config.toml
num_hidden_layers = 10
hidden_size = 896
num_attention_heads = 28
num_key_value_heads = 4
head_dim = 32
intermediate_size = 2368
vocab_size = 8192
hidden_act = "swiglu"
norm = "rmsnorm"
norm_place = "pre"
norm_eps = 1e-05
positions = "rope"
rope_theta = 10000.0
rope_fraction = 1.0
qk_norm = false
attn_scale = 0.177
bias = "none"
tie_word_embeddings = false
parallel_block = true
init = "normal"
init_std_qkv = 0.0159
init_std_o = 0.0159
init_std_up = 0.0159
init_std_down = 0.0
optimizer = "adamw"
learning_rate = 0.00033
beta1 = 0.95
beta2 = 0.95
weight_decay = 0.43
lr_head = 0.00276
max_grad_norm = 0.5
warmup_steps = 277
schedule = "cos"
final_lr_fraction = 0.0
batch_tokens = 65536
max_seq_len = 1024
doc_mask = false
z_loss = 1e-05
train_tokens = 714700000
max_steps = 10906
dataset = "wikipedia_en"
Each number is 128 + 32 x the weight over its row's rms, rounded and kept within 0 to 255. Layers, rows and columns count from 0. Numbers have three digits each. The size before them is the row's rms in percent of the matrix's.

# layer 6 MLP gate, 2368x896, rms 0.0217, rows 2299-2367, columns 384-447
091:142110117144196094118162137130165105121081082173121110155157155124097112086150086145214130102087113131137142208088117150101137131108110134098120153116139133159129154156090181146131097158087104
102:149186109129155152139075168123163180143161132133119124141163148141069103147100123101109127055119052109056135159163049108167122212133182109128073102081161098104054140152078107135147183095073119
102:169075114138139151060161133138170165154172137140164129106147120189200143104098129107078154147112124083061079171100144123109132109141138154150168107134192152179124184180083127112138088099148075
099:133104083088125165165109090129100181189247117102095214142090089132076212148156134101067148151149118141139072166141116147134091099157170101118124159161163117130131099181062147079102174154119080
100:117135067082100149137102153128150090102069163114047197127171163129088108135150095127143207116114160130128113138085139130088072161075081064105131106153128154106077126124124130124159214124123147
099:078045106149136092103127152150113160128145151134178148136172097136107116082139151156168108161099164117144148106118095056173197128136111149086146119144101094070144127166094101113153117145187093
107:132161101109136169098121160139134116133140076098123131175125140092136121073145110142102106060143126106070108172175139141130113157068095120147126125138134084138166129153162123099182191131087124
103:156067174129133144137136117141114101144134142115062141079142114143120125119130097063131130171136156116085194115095186209160216162079125147175094113133115135133180150129120109162116066110101117
105:163128098074143157105118214127140116104192121111109141158099143098129124104121180109125137057170140122125135089177125123071079097194153144140236076147118108176165116118120090110214113070111123
093:106123135085085178113153137102105155084133088125098156129140129095143123166096073188112124138092091118121174151143117132144077131110150192105109137141127090076134154068126122116152150113134122
097:123181139124125155110056127174101107075156134107074112177161153125166084133130178109144121113101149172157085178125091059117113128180100135108074125085104151116107140169162141083132121149186121
095:157107134087115135095206175154138113138123142106151134115100106088103166169151086142113162145155151130165190178107163130067154141091126157083107047096160157098090127130120115154100107117133123
100:151135170083082139065100066092110118138101130125126108167094081166122142146112130175128085163095138168125120117097212170128153140091123145136134196201121113065123148147138122130216129122052109
106:194185135101121126150088120122162094161119112122126076131099130135136113132124168158130148126088064155163104092114129103143089104202131114130154139058093145099078137091131179154130081076144088
108:094152153107178183151166135136123123151082081119105136172122167190127137166157141080170171081141070175143122124119119083150101121146123112118145158143120118224163126093182147090182190138140143
101:127128146133122133144170113118114073099134087204144123158134156126169164078162094092105121126193117132082143144144133102157104117112143140117155157113127089151143109111113186137150121141019073
097:123161146093094119137141124076139125087069109146114159161150170137111146135118102189122123152138129102110111106131157124169093175133092191082177097134047107119163151100131110059169174088131160
103:068132094081133147070164126110109134115091171141085131153089166147104068121139107145178156142112136108138144121169133110120152170181144137105146089118148080203072055107108110138152090141107091
104:131204135093130080135140172150083149154143102110121088143111150080151115134103099115062151144124125169172156130053177177183101160145095131107170170080170183095133121140134168151087156069158110
093:127114201142134186121116091138094102080106141119090129152171120126102163160114176143109109114122030119150112057124086095099096113065190183136109129125143122139121122064176106145140153128117125
092:083117104134150120104110078147186121110166108134149148111129125064131152149131119107153185078126104104111066069115126118113109166121136155127152142151088070120082095089127179130121167122137182
098:109166172106152121144138134115136118132120087080090172197122108177141073080130117116108111133116131127076138119124126126134133174117128138107144128155071172155127158116083111124124139140111086
104:169114103146121152060130125115098172130147124090123139129143127178075150087071126123114023101153187093175145139119079149110111135127063130159128197142096108154089157187126191119170171128087095
099:096085177146154178166138115155096089112089103161139134062138147101129165144110123129135124101094100149124065152100123140088091130202147146122102114129069113126169115150163116157189129141151153
103:111181130121195090102119136095097108089074161187117141126082164185112136102079133204142176099117081127091117113137093177216118162161173114051177118083135145108129096162114105147151126132176142
106:093173128173056096145135077129116110090183130133131140063124176131167180142100158120144124134112127090115119114143126127138090161141113123131132146102115118144101117101123213188131139079142097
097:159159038132110153060130105107171155114133104176142186130115192147116129132099094136124138153146136072159111171136133038100067106161094158169171084171092087139128122079127131110064162072093134
101:131174192154105087080153128065129082137196082128148084118073138109158100180111084149088146027162100115118095136134125154126102059155126135138117148158168091147073167147114137109104160111146131
100:148115162129162100134123052128113162151164156189169116078126124147117148199124110146183082148152082124153132141129114146080157153114160121140106136152144114154138146202123104154148129108123137
103:137102078129174125137093131137173084098118164092097175134135075134129130114120138088157112150151134112134099172128168122157124165100127188187159120138135120100135145152144114130093098133099145
098:115091130105139129125118087097165048123092152135147064076110149103057152116137134151122169135079168202114091173074116111064126121165141117041170114112132175116136155160145118119099149118103158
110:158149098107105127071089177185109109088161160135168078114154155123124124089112133156076109104178057152133186127075139089101138147135047158161142160160110126110115161168137159128137103146089106
104:181166216121125138124168121138124126150115121152202060123117141114149147128128069138109191083169080129098103118133189066078133121132163107160135135188096138155135167104214127159144155110149149
105:114171165130157122090082172140119153149104136114127106092174110176119169126126181161090110109152120160106189190085150134110120097140113093109159112204149124126146136142110164126118091139116106
096:191073128074165128115130082171130110117148142149164118221155114142137175123145143128167090110162131112138149159142100075100081116132089220139115159134170046190106067155136129106158140177130092
102:114172112123193092099133176125088082183079110087114125131136150187150160081088119149111166112105093141146085087175190165170120139164113077134130115130149082096093117152116145159124140169135133
100:088114147154130173104166122106101130149128102091157193125136095084158094119133155151162136105085125066094149145128113096115043154212104125113148120111141093121111128188115193151068135131156119
101:164075126145087108107189134085173183084194149147114120126149154166172113198154074061212104117096168136162131146154106130150107119117098088176114145108106076138117137134173099157070123158142069
095:089120144117134136152080100069109124120160151145108116128120120137183115121123096082119128103182165115143100058162135109134113146155172120150139149157114100073145063119082137122129123098169133
103:118103178116120128105104147145180108075165079109137129177176180167111130097120114170189106125101168088151138107125114094093163195119161113155131134197124078124132139159128123133123099113080127
098:154206150084121177083126121123135151088143134099144073084105148102119168127118130147150119100154096107121138155114129129075183130128153107100182138140097099159097094117096134123109131164133110
100:150117161131147165112150060082151105149132102128060111139125121115135085078119168143104077177112178161180114141167134132131099103142086162086112182130119147194181141170139106189117131098177141
105:121170091136118123075154117099116120082171136186136127122103153154070122081115161086092154131132078158130070154121116144106106099065155080121122153155114136137111149141071137077124113155165125
099:145152091133150131133105102148098103162126075106135106197108125153118088104103125093096132136083144150142070066161177173123173123135082117107144140089109136108130116147134131093193070119126111
102:167182104116113111115076148089102122127135145146110161122133158177118216128187126135053157141068148131098109160092140086111151165106127190052100136166132079101089178164163179142137108142155154
095:166193106148120130107152103184122114159111086128111169150115067162117120146130139099101119090120061105109161189116135140190139115119150175185112065105077091129101074108140151114084176097088117
101:107148116102141094088107062120161158168083117139122185119146182082116100048137121090100099084118136120121124105128180133122167134080147122044178108112087097145134119124108138112166096077134118
098:158065171100119183144131103123123125098069110119152145104154066126110136150111180192092113131178167173110084134117119136076094124113125175068089146114196146154128112114129137127111180082089157
098:128132047156147176125157116049112107125144128123101173090090154156131151098152155075092104111145112117124138148160102142136172114174088160175148177152150131109146155056114117175116159053095191
105:116159152111095092107133092159126121118084160071150167164133162104116088091098142138105167075121088107096134128087147159123131114180141081087176105200130155118091163102170154158168083106095092
101:171156158059131155142159131102119139163138097171101122126114161123150168152140158136137093096134169117122074076201163123112153099176108118189103106121098071156073127064122073188100153129142104
100:126139093133111173124086151114127112023138095162119089076178086162120166151125108106131160153113166168154149115111168123142093170140113098133116139148117108122158134151109184146107146093149136
096:161097159113091151103134169142124111073245141081102126113134108142191160096112120138083128186124082158141158147156115150149169188142108082106129089109154150098108147137126122158132125103150128
104:169102144163134109179123169096087089080087144129148112123152142214203132160166132129131106142100145168131125135108118135134105080103140075142094073086116116118128154146150154115082136150081075
096:161185130116114165090123106167087168112153179128146080113108124121129086182111149155127062127121123150129126076160137134172108159174163143098182141111120169198150113235119157147091109129162114
099:166086130151096119160169078132187113134109155123149177067122155126133148167131128124126122178158133145151110131160142110111125159086120118149096030081063084151155148122102135146116113142076143
099:149150149146134110101135194143111047099143143097147148135172151119155077116084129175173148073167112199126120180123145066171143100141159095104143163122157085122103104131183113128152120098068174
093:187120117101129181121174134176158142148113141130144155166098070152124098146085130141116076093137108160127173081124137120085130148130148093121127132110107153104118145106144110155106122138165198
100:136143089138171165062077102148073125060088119138116103096080133116175095177159122112084184123101168090155116119105102124096091129234100205187119128129050142169067172124141117132155190086093085
104:083101171156157118106101137164076108147127160143129133117157134179159150137100123150128122156104150064086098154116135180139072126158093131136114115072149147162071138160062151143107135128134079
093:177133114128088164142131118211176096146157133159130137108153116123111052126094083107148102161161116115048129124064126084157157141117103185197166144139142144170071089159092139099145067142169123
102:079105181190145134141157133121127103137078137127155132162125099056161158111132104051117124093084068149123075154184126117137130099122133132141173107161152119139145175104141135149145174118094131
099:145060145118139250139089125126127143170144111153120125120071179158171078132189067129129117129093154090157080087124091177174042099119120098126168160105104136171095104126123121153153115122145135
099:187126108138154161113123139075118121144124116147118052112137115017124118141187084085082132096073115200125148205118221084104133170163158184191148140121093073103156134124112130150154173119097181
104:120070206120130150083128093078131124149088132117097222084119142198172111118112154143046138140081135158162164141109086145125119089110088142099149122144127098142110228078120128203094155124147171
094:177094107152143140142065171150116107177172095142126058137134124138128177149136148112130164084162130139047122086111051084117143109140145146125108161131095105108118159078122133168121164126137149
099:116123077127139117160062145184129085118145102104141081114133148142121121095132120110128150093161114164135133174082062125065064115167102122131184159119203130187131100109111117130124125148171113
104:118145132082106095166140130131131107079132143118087108201129183155176153063140174130095156148074068155119152166138123145158101115195110137118145093108118121134068169142173098167174112105139117
099:142133169094188118093121176089135138109083160116087111141149134138119161095151193170094090121117132140133126149188120170106091109129104139118072094163105120138141168186115157139106131121117086
# layer 6 MLP up, 2368x896, rms 0.0209, rows 2299-2367, columns 384-447
096:179195164106171162144093070148149137110131126100141094174109090120177069211078104109119121096179130129177077079126109176162116122128121095101185099123143143137155109095151128162109118139203049
103:163107158109170096133110128128151153159107078154061084145177200114044129119132095176154143126062075115137098164110070097133149110140137172153051095107154089119096118151132101126115168179080135
101:107160090115114180160092136063111144147198119166155162115064168130114084146133065108140125125087158137191159126094164161169094172152154082128123136143092144142114092154137127127110166103161126
101:140195164101132129099145095114152073131117096130235162115122104131114108114154130154115154117141130227131108111123185069092151138119109118120128102174135072123153168163101082074138181144094130
104:105144156075091100153095060135067086115203077090044126104162073178174135116155130095120143183107088099169129133144123071098100160158120122144097153135124057101171161137095141206186179099087134
098:127148179131074106165116147183128105134076154137098086156130104117094196060143123160079150071090114123058101102129084090120139136171148088124183142137133117171118156100135145107180105143099154
109:107104131152038089113119159181145113165187035111160184109125107183127136172101143121142095174119155111117114107132109112139167118110129145142128117103143078084043161196142136168175093149145111
100:122138112075107117122092164133123061147127136122096135091061148031136101087138109129129168109106169110153110146081156144172173139128112130113159119130157113151106094149145150132141118106160117
104:125098152147070070075075175097139108148161133078132061051223095138140213037128110152118102170095080117096133150086123110134104138127117156154121135078109103096146201109080118075157080146150115
089:115155078122154115205181202090137192142120136119117134118131157121154079081097138097107114107084105067210136175117129137145157198127137151117094093120090095155108131133132183147131094124131126
099:070136102201093144140086141222178126078131137090115149110120107110148192120120086139165171133195100105119133192052152109126075146121115138193100204084167211064154107097112116097135158126102152
098:124111198067091175113045124131096067089090106100078070136110125125074095127103184099186123175157047110168156091128108146123089128186130126121118149138124125162106166161226090118142138071098177
099:190119134083182155171151154175166149198140098140158112198176104146139109140155112100155166134142153057152171103110071160132123112125167112183113104062117099118133107149153086169179141125114108
102:189171168119115118088128090098094139139087138103109140134129150125112114165104158121120077128086127132150156061130068141151148108111171164084094067135126153138111111160158109118145115079165129
102:144132164169117081119107123153113071105162124125122124094078081071115104160108139166071158132136136158111149167091101103125131143108088196127100170134129049162124179118112061108162109175080092
098:126130110145108112150184105144130088121140104182134136118156125128125189123101074117094104217140140149099075069146162141165149130149196108158155153108113101106143106172135139119146132096147160
101:146159198134069162108196060099142127099116119187094105134142134147151111118153141096119158069152154174127157102156149102118081146163143090121126138136143117153147101110194112119097160105151121
105:129143196086170118156127145144109173152141174135090054198171130168090140156117198108163096185138091090125147186163129177113105099200105145092118121071141127102155147108138137152128084124142132
104:139128119162147148127132143109111152096198219151091054065160101103182129107103102069138139108099161137141134146136129173162132156132112140140153110112181120101115114124143129115123111123076133
098:098178113129106090108097117119118155204074129075119138153084090130129135144085142068071124134148120149085142095117133174118120153172118120146145119147187133114106065130098120148105117097118121
092:135115141183144107161142167159153143094155107156187196048181093121112127112095122135128135119176133111079100075111124073179104138142156119129089125107113116099161145119119133195118140101118152
100:117185064114118091119201149122134141126169153139130154130152104087172141167102133160143093148122078162132080105151114134098121137132157113108131116058197145219021129140143158091089085111172115
100:125166117123097127132136099111092081163117131107083133185102145164147090119131098174201140240147136195181113153075101144066169064169193086097169117075099184192167128172113121158127086129102158
098:155105110196102195112146140090106171121086115115211105161163067081124119145144161134085112099112145145155087075143160099130083138146089116093050159128149170077108091171153071156086149128116174
103:161129118112164168147155131123128130140098143114145096108153149165119164145101107131112138135161098132104142156123113106168084122128099118140134132154132133098088101144135085117105143169042139
108:120148134137157177129059135075088069153134163055079080099091122103093115127143140122152085154133130053104149122124143180067114116092236157077118185145138154090120097163099110139092114098165130
094:166131149157127100172136130099139152168152147107116141141110161108124180074156078160123107142143126096100116180091106124115115118119135152079054128171134111118095184122134126130114078123164106
103:146191106120178096080150088118131145164075140102143144084135056125141171117114109100110110102126180139082140061184130091155182123131105138153136109091081098106115167173128150157120066185162120
103:183063100145106123145122085162176120170134106189145108178143078143121208127128146065105150185187125122145165071164128131124152157099123094069112083145158127159132166147227176095067141102131124
103:116151132093115133128065118069134121139193152138134101089139169167139094148134141195151121178093156107130140119127078189108149139122207105092087128061113170165115126139137156116142173155091114
099:075089141075124144085100132136144134156103111133069151154152153123107090094125138118159130152117132086140128154058101051129034146122148078165120108159104133132103137127116104127182126052096098
100:156148140183109122070092140134106110148120113132097101094094142121067087057152112157141160165098121163139127147144160113086194177158148089127135160138104133159103166122030160151114147134094119
101:144119083120115071073022177127167124196113131144136148157146126142116226130100118042110153177123113060067142140111091173161177145193074137160132086118192125077142114180107101099134141172112142
106:119083149158079116111150154117180133135119113082125172144123093163103203131169169136149090128142133155133090185167156142128129167095119128137172138087141112120176146188196158101126138136137113
092:106099104148101131117087124112128089117079138155168128087068175111145051134088146132114229111157104202123087083104189147129110167142122115091119079140143156170154178150149163148129120120154114
105:146140144084116137144163096027081096081129181153117085074197140154155140133110127109120118235175121114153133098096151106136158144102099088118115141143108174095120173144151143145114093150168125
098:103125111074138139139124115136148124186159104152131138174088148158077193192085129070099107143187178090134125064152137151119175149083100140107134167131092138138168102125162142137048125120147102
102:116123145157084093096084198102099140129045144169197107147104112067168091170105128141103115135097106066076135202116091142157125108126096127082191117126119069093132169119182151117119131146148128
097:120135123184136137128126135103114101147133121105218141092150091106116119131116147157049154196125134121109147139089100138090171137150152161139116164110121100120171137165174146185142157123131122
102:098178099132128106108137130063140080144164061132155150170136079098127146118135131142108147133117166134112146128145187163141159163151156135145191159098173112112135158144159145127132090120163115
099:150170089170098125124156062138223105127144174078146100129130103165135125134119145177130134112111107141143150167132139122106130155145158132100129124113116107138147134141170117164110112140132165
100:109160156197116132078122148190086127079132162062171126099134104088158150108111060133117119159169061182141082132110118122124206102164140109178163168125147167145151207098189130180137099107130130
101:151141131182187111143109131151126097172130077098179107212158193099120156103136142138087133136145045181124124109143108184093131090125148163088128119159100116160115120093098169103098102128163106
098:172120109165187114110176144174149148141084137178066136122127088165107145158104132170175089121064152057164174137138155137081117143123119167141129062108137124082148117158173050119156142124131120
104:089199143112123098127193101164168096133124143182108114117126180136127105064135087118111159081114133104115147122103086102149133157083127131127173134127127110136128223161136163160149101134114155
097:124098074122142133126199100122167168139147108116142095135110134141080194156098111167167160111138077126095175188167138142134168148116049129165119039144115095046090106070178134111125151130107092
097:132159133104076169153086122122039119127141123143070070128097192147182122085115126160107122116100122086123119180123115088107163102088170091126184095127100097103181165139102114166122097107041083
098:085143170151180132176149096141136118135124128110116080115159135151139084144116140163150135174131106174073113137136064164095186110106181127145127116127091131145099135151143107054114107120111123
101:103082126116123100087150102117122116147161137113105164138087085138143150118120132081154095104150121163162130130110108116123167136119138153189121121098173129090171135136109106167152133092107131
102:110158111136151138096156169159141172100123160108086134166191096158106123063203111094137093062134219171039101151107140152125139079185144173106101098154161121138122186151168123116138171139127170
099:080058121063114137136134033146125123107147126108169228100164108102148122127100123102133148156103154121046125111065068094079115135095135131155191123174167122180156109114135146129096089155053167
101:126135117137103110162162146161168145088158128169163151104198083104116097100147073119172126162117139132131106188123190125179138144086152158130125150138046123163101116146155110145151150106115093
099:086162059098193121134102100173145125158101068166183055145111125142138156085128161168109146162112144147084129054074127097113109149083136100075096107102210161166141127118142179144113147121111143
103:100164150149186128118126168121131196166218117141134200093145151150106047161098095154140099096136148165147155090083119146172073134193131159161123183190088175029149124148129145131126059092140163
096:098128110125127079148094127068126105114153149107139066124143137129119169098100154150148116143126096155131145132115172112130190138162134174153138138182145093086158146052142197098121112138090096
098:093137126091135121144139109147109178181131166137152131129075155169119179130153118129220094132093192076145097118168119133106101130133118082120133081119187122129155135098166193154150163111102158
101:122097094147143130139153176153091143140058171134163177135164129091221136080149097187135131223124163122069129159173073103171130138152134089115136131105172157057080171217096078138144177206073107
098:104136133124115091160164143088082135097140144148086115080161097126225210129128087120143071129152193146143127126096147145176145131107135133083121148126132139127174121132064158056102153129176079
096:165090150104120096110216138113130129144117120100152156143144148130108123102105115125135096098149118121091133173148095127158127120065131084128129150133160104077143098173098192147138135118150142
101:152157136117123134121084114132165149131091136122167189138091162121220168142144153100123151105148153148139128080163120121176126110149142129080183125162066136192160126165128112131142116125164090
095:144160132129104146142145121130131116166160206102122145127132076044162091101137139098161147110129125122071067128110175147128128124109123109120156110051097090129137123125101114108081116140142145
099:075148099100151141145123148112144123097122108097196179165073084105160131161086140130061149116167112112108137096154104140105189191076087142202162149132163109134099107125131155139126144108195104
102:136119143116138116065154190166161122126142070130133139105138123148112093160092119130135129091134136109187136233074126180053093087172112144097120116112181131072158143102110089133121130115144138
097:157098157112148139137139154170127115151134095151157120186136117155099123111154144097143140168158111067116085087085117130080128119110119090126128158154195148177134105177149079089138154065209118
103:086108116155087120086138153095129115136078175176118102085144132159156121152109119102088138150121100109124111112155146144159097129148110136150086146130087171134112160087047134211123133089130119
094:128087104158094131120047115107161174194145181045119118081150136061120120120079119098088103123109128099120104161135159152158134115170104129139094116157175126171124113151103094103120124105133112
096:151138110170164063214151122117120118143103109061142100183145128071083158099143144201142110059114141106133151156135074108132127147121145161136171086127108120147161103122091105142137122089133115
100:106177120142172117190112080099163155187169068184060153124165068167094173112128148088223138173182129087146155169096108191092086192129141144203079122120109102089185081121062145118110116111145221
099:123136044090087177172138147122104129124167149096179116144089124178135152109065153085121096115076116141126165053164216105111107116157116143080119114157164117149131183176125126126150080168125108
# layer 6 MLP down (transposed), 2368x896, rms 0.017, rows 2299-2367, columns 384-447
093:111204104106127191187162186188173127144100129170088080172136093104105137112124156148140104190127136155155141150088159169130149065107140140146125145139096124173118131137089139050074122134123127
104:118198146146212113124142103066127141164144157130080122140086160119072145144105161137203121075039138177149084104118161143127181108156106090098147095154182169109156080146156093132114148115123110
102:152113114127140115161154092116097116171174190119108108127159101099124105132117134155149101114133160141116146152126147096090156175077138156188161125135134141144093122154190154119082143128157143
099:074171139102098119132188148139151069106115076088148126123117071134124119150106089092123138154117147206122114191078163093122114135179128138152043105170134221147092143115076135109129149158154143
105:099130060129146132117145088083095151108099120119089145143107142153119051112149154135138113136158155172088091115099128132107121162142108095180172154135175160093132135189090083215137187144184125
100:109108110112133124117134110093161172099108074149085103121113144114076151122122108108093104173101066086170152079068157081165098171113104057090160225077071146138095127122143081151144097191137124
107:086144069083113111133121171131155098164109092146116178203212133126185167126104105114158101129129137055117145152167143164121077169132144149140073116089133083116139082154125155124129135107146078
102:181113110120133119110134118130043104119133085126084139120126141129130095187156125154126150169087090132098111200148018161069134102102123167120112132200118129154174128190139140160089140145069254
102:142038187140138180142101121170131079155174188137129112110148116127121169072144074127104220172153105099135116170133087140121071144168094154200141062085157117076167045141091097155136073105136090
091:114123122117106106124161120058187145090114105117113165113141074109118051123175129132136121064118118047036127125155142123096129092106101190091143121135119111121137122114184169096119123163173129
099:094129136129115140072085150109141143088183150176138144168128115126084101129123112110145178133111133112143106109189110161165138146117099130162075141093125160093114096169143104122113170135082163
099:168106199107194156092138127167065123172182124129135094157161128091091090145084093148105144112092100102155107098147096114115115141171115132150153135073118178094137124128100148135154109099103102
101:176225126090123176118149170124183145084157141107128120144104091189157074125123151112107162138101105070116131126123097139128119094125128117150149120141135148149124141096106083125116143125079152
102:130090137160112118130106151099096104079146215157091115139143164120148124150162109146134126130085191128204081099116144160085101116175144193073122129143108101134191090089141194089170139143135077
104:070149074151127146117185134117155128128074079132136136139117077144133116098170166107129118097129156105118170115177141179136116151126159179160077103161115165100135097095132143151148115165104108
099:147097138108095063116140140071094139121121141077163146110126059072175152083095155096148148127123148196141136164143122129124099096149168105100108159108116135083174082139174105144125137149114114
100:135083128119128138135147213088078098113143111110169190120139117155141092112082120147186170136112058160070166122141147111074119159074119133166171089140099143127148173094134135130079116128151146
104:145175187154113138108076124082077138123114181135070049092102123128140111081072137121111146145112153096162125068114142143154125181144151195090115123147122134110135171140054105095114117147131156
104:154124086093139061151113139129101097145125115167108156110124119126063114129123078124171108098116128169141067111152126169190187077128110139159148100073102127092227188148174142208146123083135154
096:097098133134128101114125180116122157139150116135098093127115121064140118072114102114131139081145148130111168080114100139139146141110185142114146196110171162147046137153124177163122092108141123
092:125111142123157112121110163096089128132111158176118125222138175104124087133134182147076108139120137191218106160146110139091143082127106114101098159115118127145083136198187187110155190110153091
099:109173086074187103102112115140160161058098129165106089154121089124123114121139101122167181123086079124118140200100086141089121144103113130128153148113133120131148151146097173150118109144067130
100:126121118136102116128139087154134188171149079112159072178118171132090168094158178113091139042160156158115090121153141180124080151118168115118105165159129064155106115103121116150124105130126137
099:176135048118094142079133165151111127135099112110113113156115104134092174132123099135096169185134131092144137112138159143070072149114094146159129158127106187136157142098098130171132171153163123
101:138087119125106148126130151160173147118090158107134142158176091111141145137206161074119133049139106162152156161150107111185067137129150196043168103123114171094122113158160091129069077157117133
103:133130133144135097108114140128160131096125072077147142173153157130171106156117153090091070141109088095103067163170139124137115079108135128105122104096138166142097120164163111152108100104119081
095:095117125136167169192149147135103142082180101170135137151133148121121123124167119077107122091123075092130058116168155108129062093086117092141188137100157076078107205088135092136136148099116134
103:113155191130193121106149163160087144160079125168164117118071121119064094146134101139207134122147117065088104134109170186090126140106118087184098118125141151117137152109127125128163185151087089
103:112109090109158108088144128081129151111147147091122170122136152097159143140160135108107064138086188114186109177123127117169191144159164189145175184119182139163100100141102189170041120172146151
102:177149090191116125106105127161148076081125095097159118138093165068152135146180134128133159106105125095173090120132099170112055140118169166126138161131083102123097143162122107131115120108100156
099:100050115118129127115136067070084162152163139102104174184138169151174140138130205082131144110124104112134153141200105150188155118100135105170164169128170114153130130082117115094134132110134111
092:132102098098115124135143088102131152139116143148152121131115161102116140170150130127122099141151115057139139128166138114163069123083196084060148099085179146151106102087186113091133136167137110
102:158147119132139134077123108174070113068112097096131029061124023136086182153128118127137205064149130123121094154086126083091151173134164163157165138164194121095156067154106127133151102123145064
106:164112132172107150094123114157092086179086155065121124132095080201111119084075128143151159102110164115175108115178096099101175168101143136143119093150102136116144091095133119160117132136143125
095:143153097094111114165074131150126169084159104137136122087114131121112113064168122141103135141153097163099141093126065096131127136114152162065159067156142145133160172136096185215119200165153099
103:114147145176118134124162135134096155100155157121103126098137171124145139105101174154071118136174126144177140163133130161110185100143109109098104135113111132163079118149127061116159136094101129
099:141101105104131091123132167151102117106126119069156142090154157174120085096134208090097124211145161161119106167143129160141150115119197080119182180106144181078107147130131105158079137136141101
102:149120102137133103129119123112132145153102073098085137111130084091173144162136139162207142169179108096146125142092143127141143145177102119132135174095120083126093133108142141125150127120138102
097:128107046096081068149107125149143182116168138111134156150138140192106132094165132167152108135177152151087064161173064154155074179123181086117113130142075179134141090060108148107123116140125096
103:025138084157095132123154106119080056169106126138134091103120118103181107112108103128143082099096079143075156132106152103164128149120120106162129110162132121120164121074135122128147134105162146
101:112099140207152137160127087125160135164144133124127179180067078174164116149144164164132099144163112154140132198118144165177170130148112150155086085126130169096067184171131111095165128143105120
100:047120069114130161175049174123085154148099066123128169154125119127136102140108140174121093100142115125135155140169162172150082178144135101093094092114124110158153121109073171077129125147114103
102:104130205150107148070116145113142202132184161118134171104107119069099195197138149128159205135167170127198088170146087133103061139113132131151102096150155121123202151123117161102079202127095154
099:156081117119162165131105136118074101154136144115144123155171117116100092114178132091128078148070115124164143155101121129124086076140134115182184119136072119147179158121142128083137125110084123
105:141125137096107172096121157112137150145166107141124140142083077129148109130097145185133175096125143082114189131167101120141079159143093119155131079151145120134158123152140121206129131142120167
098:080190102064135162152085105076117151110146148129104100111098134158018130078181060170137148144041135121102071125107130140070130115165114108113107166148167085105063127128094154116158151194125139
096:116128117113148147105082171127176114166116121089169139147180107121058148109099165058140093144116112105160190139181136162153093145156125138143180153098112129125146083121110096159128164136102156
098:112115146115121163114115137124117127147175070092169138122113096107093127138078122141095164110167101095150119115147125161107065123098133054086132087143063130089112176155102142158188113127158129
099:120092153093159201091128100098102135150108128154128110182160142174156127142131130089143175082142132123106122117136076165102129135103151185153137110107136136140094178106159122123083132126138118
101:116133097101146154091117131114108112136113094118097123098098140187153080090074160119133095162154148158164155182106076112059174135127113122136106127105121128192144164148176098172128185143111125
099:117104077088150138089185126125082147050081134116085142123151149166157123138138124095107123185137134161156138069128054116090109123140135103064180158155102147133107118145097160192157094146136120
102:156042092142148098106138144129117160083097147091125128116182081157179124125146125138137076119114168108092136103169157134154187151127106127092064153132135119094128108116083125088096111129105145
099:143078175133103110133140177124165111107140130071155130102127108143063072138100140147124100123146103221141143172140114154159081146138155125093087109088124120156068114148099166122115137088101145
099:128159104079129150155106151146123166147128089137192163163158105135110136097079161083177129155131100125114155085164092051109160108152105123121125112184082132085152154159099122134091148114086180
099:081174129144126141138138146114135128127140102123110238117142091109131179105135187156152079138128141153137138135158192131151118126138137142136089140117092115112117121125142111108070201133061105
098:126122171167098194117153128157106139080112080123159187139094160085075107149134112142091162114100135139131111123134113116090128128153136076156121145163119138112062158123152128128067154105141162
102:102123157111165115095192157167118151176164109129051087124111128147059093138154098122119152153123132107096122150126029064130095144142122108118185161107119128163051063050073117082134106158030106
097:105111193101163149123108166126167113152125122061134086112125103170128109077113136162157100097156178194113189115155146170127150111083171083103179168200119094128098155085090090132167091096113129
099:135136129058122170131134121143156154101121138151098146206078080126110145145136187114125136095107124121167148100122133120144083134134141087170125206125126136097081122148146102161111144177112107
104:156040106112203184121149151192149148135161154088074086088157140113144110168158088107038159113092154152113117116133108121178106081128099074115130098138082143132110090079129176098105171133145111
098:092117154126120120178137095151151179138173168135169127077122091092147095142153132160208166119116139074084155150125160138171108133170100075133161160163162098106093116115173111125140165145113169
102:177116099069133108136107091151063170146129152081145152125176096114142099090120138118060077184125121112118088145138133166154144118128069121195118103152116155070134109140169153085152142115098154
101:115200108159090180125152144140057119144137163164089127166092147141084152084100099136154128115094068114162139094104104160141171125130063158144107146149102129155117136169130173152146161120148141
100:172161048113205143106100123091151148104141167119154132146128138072082060101144088127116056117104122079084104066093105125078137086138118097097122096120144110179144085098162103199180140098126111
105:100183113126185111160106168105158122143153156152140144118096124160115129122084093098104140169133127174098158099127144117155145110177153124155158167176102083211095113143195154172112141132215077
095:135156180110159140169143162158070135142221073118112078224144143072086099124073160116138140124113110149109131134164183109125141115084105124196157151166093246152194119175089137060087140100128117
094:141101163162102090131205140096113166115123169084099125101143160129166132212140123119132095118131200146178156050184108182138153145133108119079152107153105123137144148079175127081123138088189128
102:134086124084068154153102101134101147171110156117138110111121149180182152142173139135135119110123088103179125154132169152089072110116211100115136135119223154108086166175148129158094153096089156
101:138069113140147166187163175102100127142163116124181079222110129123199154114113146105152126171117150162127134057120124193119185133116158169077115148119177118124167197104151171109127112149113145